Part of a small language model's weights.
Architecture: RMSNorm before each block, rotary positions, no biases in attention or MLP, untied embeddings.
Each number is 500 + 25 x the weight over its row's rms, rounded and kept within 0 to 999. Layers, rows and columns count from 0. Numbers have three digits each. The size before them is the row's rms in percent of the matrix's.

# layer 10 MLP gate, 1280x384, rms 0.077, rows 811-833, columns 96-191
094:532544506523519482467523516529511475547438483520483486468482505462479498532463481514550501549520489520530532480473509445540527517527518508467504521504546482480535533516522508485512495496458486476516497480457490495477481484524497475480474465484502530510449518533462489567519468445468478476
094:528467498494513497507510460482503493522504476495499536500471513481527450478483512466480477532536478518496529477485490468465488482517505481513483496522519521497486545503489503479501495489467489471576496550474549474511499540514514505495519489494472462487506551474445474468479524518445520499
098:491471470497569530533484461490511530498523446481445489507452476506500485515514465462490499512482466508502498500464503527485483473511500442500465514486456449516506531478544548522484520489503529489451483508463495480479500529506536484494505514497509514542507526492506485470514477451459457502
099:497482542493462490528514515496475512533551470474476498504521497499509487529519509470491495505448457446540566494508513512502466502483511519503505493515517522529498512539490481505497538506506479471532459552482475516492541477479478478525469464546525492471524495565507514471533450459496498510
093:484497489481512484530468522514550505439478502549479524494485485517484499487508504494469498526515491491479535509505490508544495517510487553502446489500469491516470505500560550481443504487489483514524481498486523491517473482462513489512506481510498518454520523493515491480482517474511447517
104:455504495501512468534504515533509497505504505567525509523487478505477512485491475461503482486461443552516472501502511511518537520511479501515484527444532494491531474521513509482550533481486547497506500470508518525481510501480477515471507506528495470528526483537451502487451482488476518480
100:539476491491482511478507555470535545491514523490517465500486518516495498501509499495491539490550479498453524498520486507495520531517478494500556495513497481490482491517475497518529505480491471452484483541496541478479520499527503504476574475518508514530519491493506536472472494523462498513
096:531531479487467527499546458503516527469445507532505469506494489516488469508509510495509518493528559503513503537480498520489500501499462470526518519483529478483537525530495501483475473527459551500517518467488551489500517528499511460508484489504557497476499526500515485530472435465520486470
093:497512453493499502470492490455454468466515482519505513527483511503493480515525473496502497517489515461503501485464509515468490489502498498494481480503489523475482500493486498501482474474488520493498480501472536470469539497490486490526496501545513435474469485449537473508466528501533464514
098:504501509512513492504514494513476505570505513497494476495477506496472485507566527474520516519490510492490493501468534497527495501499477478507509537504518531493481532530506512523525496507497521493488547502527512536476497507511525460542508512494519499466467485470494503553527502524459490515
098:445476494509464487497530485490533439500554530473487527512444517519494518493555500466507447472505455504500497502475542510485478481496531546514527501499483462517493474499486502497490489480476519509523530476518540472494536483465479525509489505503497529472471529508517479464486496504477530495
103:491529514518584538515522487504511500490477509499550455544462512480493507500511468515457475516507534466514502504537486493534481458495503545534525516527476467502495491454449506515510478483551461475443497478531522469507548523487509471471526467499510568485486510480514486507440464492505510475
105:494516499541515439511496458534520547493525480527480539505463520485490517482474519487511517475520492477523484504469487500530487503486479498524522506568524511453487521499518521449518525501491503497472471484487489500496497475510546484527524473472485517498521550490496531509459460442513524515
100:507500536480443474528506499532508498476506535491498499511439538492498489531497548472485507535522501503486544479478486482473468501479459502486491465450502506455467500540507520520457534497484496501524543504489530458502527504486463492511502543469502456501504502531465500506500508504490485522
102:477519459488507474451470484517500492490505533455490469497521485495488538467517535500521496483465476508508529522505494519529509499546481481511506484516535484516502506530471517470544529501508451501496531458469461507493468485476481532527518493555498486525446514492510521493462497491516490466
102:481533486495520498489502521464506515449476515516506522505522502525512533481501507513497482545494478520488505473480519450459500547491499520489490482471466532509502494524502481491476441504502510524509505464481534534477508537470490440480538489452510532527501514547494524501494536508498464470
108:481506516513533493501494526506486504461536476482517509474495470519521544524474477524526504533447479493529526501474500497511524509545460502534479507539498504519518485482526526501482482482484549529466497554526502552501476497520512458513523533473550501478497531530539483497536495491536555485
104:513515512489513534508498482519468508505481505484541510503529472542473475500525452512485508484472541536519512482489457526511531474524476491504504523443476493506498503449479536517497520531504506471490538481524486459475507506454492482560511507497519511511520534510454445486534479480484504504
103:503504492533504480504447487458493521482481514513518556481498508500526519465494485505487543457486515493505480483497509494521461557505498487497503506504502506445458486496467510516541505455514498530520489499485507502491466495533501529485471537482467463491507449483510508481535503509499506480
098:480512505528542496488505486515514544473516537539500478551478461497546524507485522481507467462531498481498481490517453489461513455485468451477511544463505484497454530496461490525504488515459503511460475537492458447510460503438470505466485494509519536514445529522491514495506505485464452487
099:504488499457490532513496518498543471493517471483453490464441535518511477515477487464469508471487503533507507520544487465466485484503493505513502501518524538510529519505516548475504495535529520481494545529517477475510483437521517520517514519490502511520515472508523472524510450494511491477
100:509520509489501496517514514521527491519470498471482521437489572526511499517484508469492486468427516496513491524492528512473493508477440536505492524494494517483525532457472492523482528502499533547539519572520530542536505509504505519514485486505498516495507518536467501497548510475500488522
107:543497503488512502437491493540494508478511472493449536507480472487536513499470444510506564535486492485486523501488524531551515478433469505464513510527487527546490463485461474456530489536517507503480476504473487469536533464497486450496521533481490504475517489492498541478470507510509517489
# layer 10 MLP up, 1280x384, rms 0.0801, rows 811-833, columns 96-191
100:492505514471501453475438549467521529478529498466486501447465496536543472503532505509511487536490513486463497529476517501529487448504526510506486483492507534497519523513517507482488549550520512474485534513508491478507451512477521479449467506515509516471471551545521520517503506508487468508
097:519479494502480490523482518493509530461495506534489519453491562460521521470536483563502494485476495513495490479480478498536528487526478541537518509498486513512524498488483488517510519492544445499489509484527495503522474481510491532472492519477443508492481505496508537495457494478539482531
100:519506478506512473522528469464534496511512482475490488509468499502541487459514509514483500490507464505544479519491510530504533514476485538484509487502476518544518539497497498507480504484519494503471539491484448528463529540507478533450508470480477505506499474468480504474503499476479481546
099:546511502523466485492499510473506472509515511548524486475523490542503548548481461499511501500494469551458498510547513537513499458461497516591537501502499477530476484500500472506519522467498494480520507493487487556489536493442533529488485514497496519504528498459461476512522454477515525510
096:492492467488501530473469500568499464487472486527500526492489511506464500438497481493516522529526546478528472577517496518506521458485458511516486480513512478498532489479512496527483480479473518492486510484450530480516520465469465498544478461490497492497490475503487513523490522543476506488
103:454543501484473529505471555485492509543490436482544494512503533478523542472524478533535505517492453476499543546454541492517541550471479498485521503520482458526533521496519467512507494524473556546505492504538492486515503475486548521474470546505497476477483520490462504498496485494493485472
103:518464475462474479462507533513519508499474504478497543459482515507482502483512478487518463513526476453505537477503500491515480563503503535515523435453482519516485488539510526516479466455481562502476502489481505467514508499500501463497503526484502499549513598484496516470516491482497510570
100:469535513508534539521468502515469501489528483459439513523457558477461487530458511475504513485505468491547495467504551510490493505498556474479503487476512482536501539538526550531511521518486479485489490531536534466511500500539486507518527478519496521470500522444498464446476494517516506508
097:491510485530510483514481484521452510432513503508483480461473517505532511512466478507521488546498515456507474466506498561479440489537460536525469494497488491474537509518530509518480528470509467513539481495484537526466513512480488463457497495554485462483508516517487470488529478506502518503
094:512510494530464515519546463567497504538517494508521515502523516504530525482509501470485520495466513508527515507495547547509468476486492500536491497496487482489508522500500501534500442568497496472493494514462501471548510509526534481530491516477501466500501487524438481498580487472489493518
097:491481519523500533524549466488471487470472474467493533536523478551532522500483499527497517439509490475487496489472532506525493523495526512510483521459554504492505435504505493496522490473496469470554516477475466467468532512537477514502483481507549532495473500479479502524491545508493498492
108:491536503542557495481528494484496492546493506502517472526463484506511466547486502512479488498523482495509509478482508501531495507494477518525550462529505489453472529477480548485550530499501488490457485481474484488526481532529480501541543473542524526521547541485519473446510495492496497532
104:503442509517509536505549502471492568555482486411475474520515472465482498476511489548456455441521517488517539502500548490500512467493522457524520452514462511551486460485479494445494499491543517517519494515531516504470516469491524513510460510506496472526496478495497496494526447520473474454
092:497491510493494524504530491489483444509487502527505514514552451486471505501495524504465475507484526520497526484457479544483497488498504514477495497545491457558521455491566504531468482476492508499490491480483492529499480493515524480519484540515514491482506533500498470513505470490538515494
104:497537503488471533520484509552518549490481506526462524501508500519498492488502523497532473435467495498511523430486487492467468473482514504520515526521513524529541533492463508531476513471540485496532488523522508453509501492438511475474528537533502510463560519480438515502514503538520493453
103:473501500551502469524500476507524526516488497518517492469509493502515526503485496473518471525485503548519519498519462475530527510483500499494555462491490535536461509469469495546453531458521484458508532573529546485493525493518499542490482521569451489516509511533510468500508468494505607490
102:472496485485536476518503546499500480512517446525498470500548534513468481514495479539471539511505520500489519522502495515530508514474463487530506530453470470499502469486506527525491482539485459503485520560469524531507504480480520495493495531519506501524541539508519497516547467490488444507
099:479516491522468498477507518477522508471496518491522538513475538471481471531503486505491496490505481494511476550514486504488525476509526545477498460485516470465507565498516505454480474470505538516489502485503541532499494527474541526489464460502507517477449507519479538533514507568488450460
099:535529506498515496523490526551497528517445453505484521544509481531474488488515508509470475541536489492530526501516509447504511506517532474534486481500455485554499503476492449491533505441521470498506546536493506521493514505562468494512481525495501477490487508474541506508484482533497497429
096:503504464535499452458487521501477456500489493519501469513469491498508493463510511501497498497486473536500475472516515486489520504471497504505512505486545497529479518493453483461500472496473528517528458498523555504501511495550522517494498474482480546537491477492564484547494523498503502522
101:496501522509501451479505566451449505504518504445508522492479501503519471469464514513511506512472515508488491489483499527557509531477517524500481496500517507485508506499472531520494434524475507467499463515495491507443528500453476526501506507475500469482510501491478508505483520458507508518
101:468489463542536462526514541481505502484495502505508462480505494527512504525490466489471490476485454522455452453443514525567487523530541501537536514499515511490509510515491475468491506467491517501477463496517478516546514541464476441491525521498488503493498484513505545522452494510490500511
102:493491545502541534509490517527502491514469509465510483488498492535526477498532511452494491535473492489511498449490516486529470462498514466518494512506499457452517476530493477526544483463533543515460477551504510511480460544524508505445499490448500484501500488536470504526466503524513482500
# layer 10 MLP down (transposed), 1280x384, rms 0.0711, rows 811-832, columns 96-191
103:513474526483480500464465529460505490520462514477513556510504547508508493491506533469521495487529487474480419484493532459469489483500507533533517488532479528537540462485472495499523482488475461494487477510500482500538496477525502491507496494516515479498526480517480501570524483489495515508
096:508487530499516499523471497519494440467467501511539514494530519498453537480487471488482491498522519467498517484449471519510472465485566507450492477507472492510485515508492544498524488521492483491492471466443524499506489496505467473516507490481466478470490510521503505506439484547502481458
100:493497514515487488472517485476521487497486507493510535480510555488523523510552472544487497532528465468492523506511509527428495485466475527496484457500481529487532503500508515495484485508473491486522496476464532498512521523488552482514505487485480519453496458510495521460505534541527526488
099:504494501505497475551466495498496510482499470488485511499515513511502478461528455499546535508517514475493503496532533486500462491484505557497440479529528501523464475502491480531514481497503509511562497530502527496496506526488492532487512517506483517518505488485488511517483533480537534556
093:452480537456523479485489505490488507489503520451472521483508488499488553450511492535487525516479494489483491512503506512515495484531484531490517467487500506486481523499495506509546499494490462524481500490492534498506523517493485503510513514516498490487504526509518500499503570452494494454
099:491467508505549456521506470513491480486547506512455491495510470518539516522513482453476496524507542469510523477484553496475511492514553462472525495521516486490469508515450518468504506539530489513468503494472468510507512507478466540506535508566495502513496491466486503465512515538478481470
103:534484470471499521488516499467478517490518520483482524494523480503480557499510509488491539493503528512495493490479540496489556497507487432478503468491468526447513474508519513503505448528498493481462493498480516484515528446509565477520517511500498540523458509478483507421501527519473502564
098:518487445483456474519559521491484556477476451477499511472508492459524483472482503478511475489516498501515490533459503516450485521492471552501512489478527492484476482479476493494469527538519485521524510531530511501525511512475543503504525487488489537527515468504502537507544542513481500501
099:488492537501503478510462488513497480489519513530524501549537504508499463532465472507496465525528504445560495491475505496506504502484499447490503487490489461457501512490537511515464528553510483510551489468507515501470554525480513484462473471482528477507493497486523532484490512501489486534
100:502498514513492466522494513507462471491511506500497440506519534516469478494490469489510479516490524539518466487453518483485487498476486516494507476474476488532509532521529505511458503544503459462489508515528493500507484486501491501468487482500500517533481494491525518520464467479499491498
099:504499463520515489423498499489476452477447539457493474531445487466489520515503477557513505546477518508521536479535483462512468508477479488450513479526445479502486493493475490494525548575453560522473524557494491494525498511497488503510526511498496504537531512469461487511481500518467459508
105:513534458520531488505511513538481470508552514512527480491491516504483503518531524544446510503491481516533508491511525482479475506509548501528523550533530493495507455476486506497499491482510467517520525543481520501488459486495466501474467481488474487511551542524559461511468477498476476524
105:526469462487503515493515482523451525468569501508473471479439499517477487492492505520462482505508541483500567491501537489483552482525516466513499467498484481499510512498503463476494511505512475455537513497515484516509552481502499525471516489502492455492457461508495505486541529510541501505
097:526527526526441474522492556484478500473433499499510479512473523504543480514473539507467458516506462490536509500509505512577515516469458473512518496496518512520514517481496513471479477472498498484512538486494509502509479504480492470553483459490516462531511482505443524482492426466534491479
102:508492469523470545503501443495491516479542506486546516464501531522506548504527486541452462498507514522503546503519546472502460482535502458496509529477485427542474532494461492486498480515496489457474529482500479487492522503489520474510519510504476547494502485507490509528514485493513523511
100:498490444486480525519476513495479483492515455497493463538528476468462485466491483508508480510506504481501460524539517479480510466518471525496513512548476532505547494543489460513458461514470518493507510509491471485503470520510506515528473491513498541510507508493446481525514474444511480488
102:542514502518499516473521504465463497499526513470505546463505490505443539522529507527521475492505488518485498497514520484547523530539545471506523512511493514533470523497497534552486505480505560521531483541575503509506526471456473528446537488469512515513489482482486482529512488517471488495
112:455507477563477511450484518490533479519530465462498528485475506482495482535492473478480503518476526493488462498495513468480463524449547509506474478497488495557449499482504488481506518499562488499499493510539460485504479485474476495486469456527464557510505505481475512511516525468500495482
103:501537479485500525503512488457514460475510475466471521524531494488499516509531508464453528540480485491503475470524518499483508482439480513523524472482482487485527490503474529451501499492504496440509524492493508476498492526498489498498512511540521511491444529467519541502521521576452454479
096:493468533464505443450476472481495539500481504491525495468522514530479524485527492533493527482502508499457474521518477528512495419521463501514515503508465510528542541484520484520505555512488500499506469486481518506485474507493519493486522541501527509543509481506472516519503482505553522525
103:484479513485520505507522477483510499506512521484494496497520526480468525496469485477478474510460451492519516471482465496443463523528499470535540511482515543485491510463497480526532503479474511482499474504515532536546493516480543467534488525501498524482491476483490504490527523518501510533
098:492493539523513517510496540556504464489475545484526510527541512489492459492508512497512483472496488492524494531501517480507499498499460506491500516485502489493532510511481508539498445487495454515504502542494490501490519485511530479516503488468521486508484507457484526497490486540501473490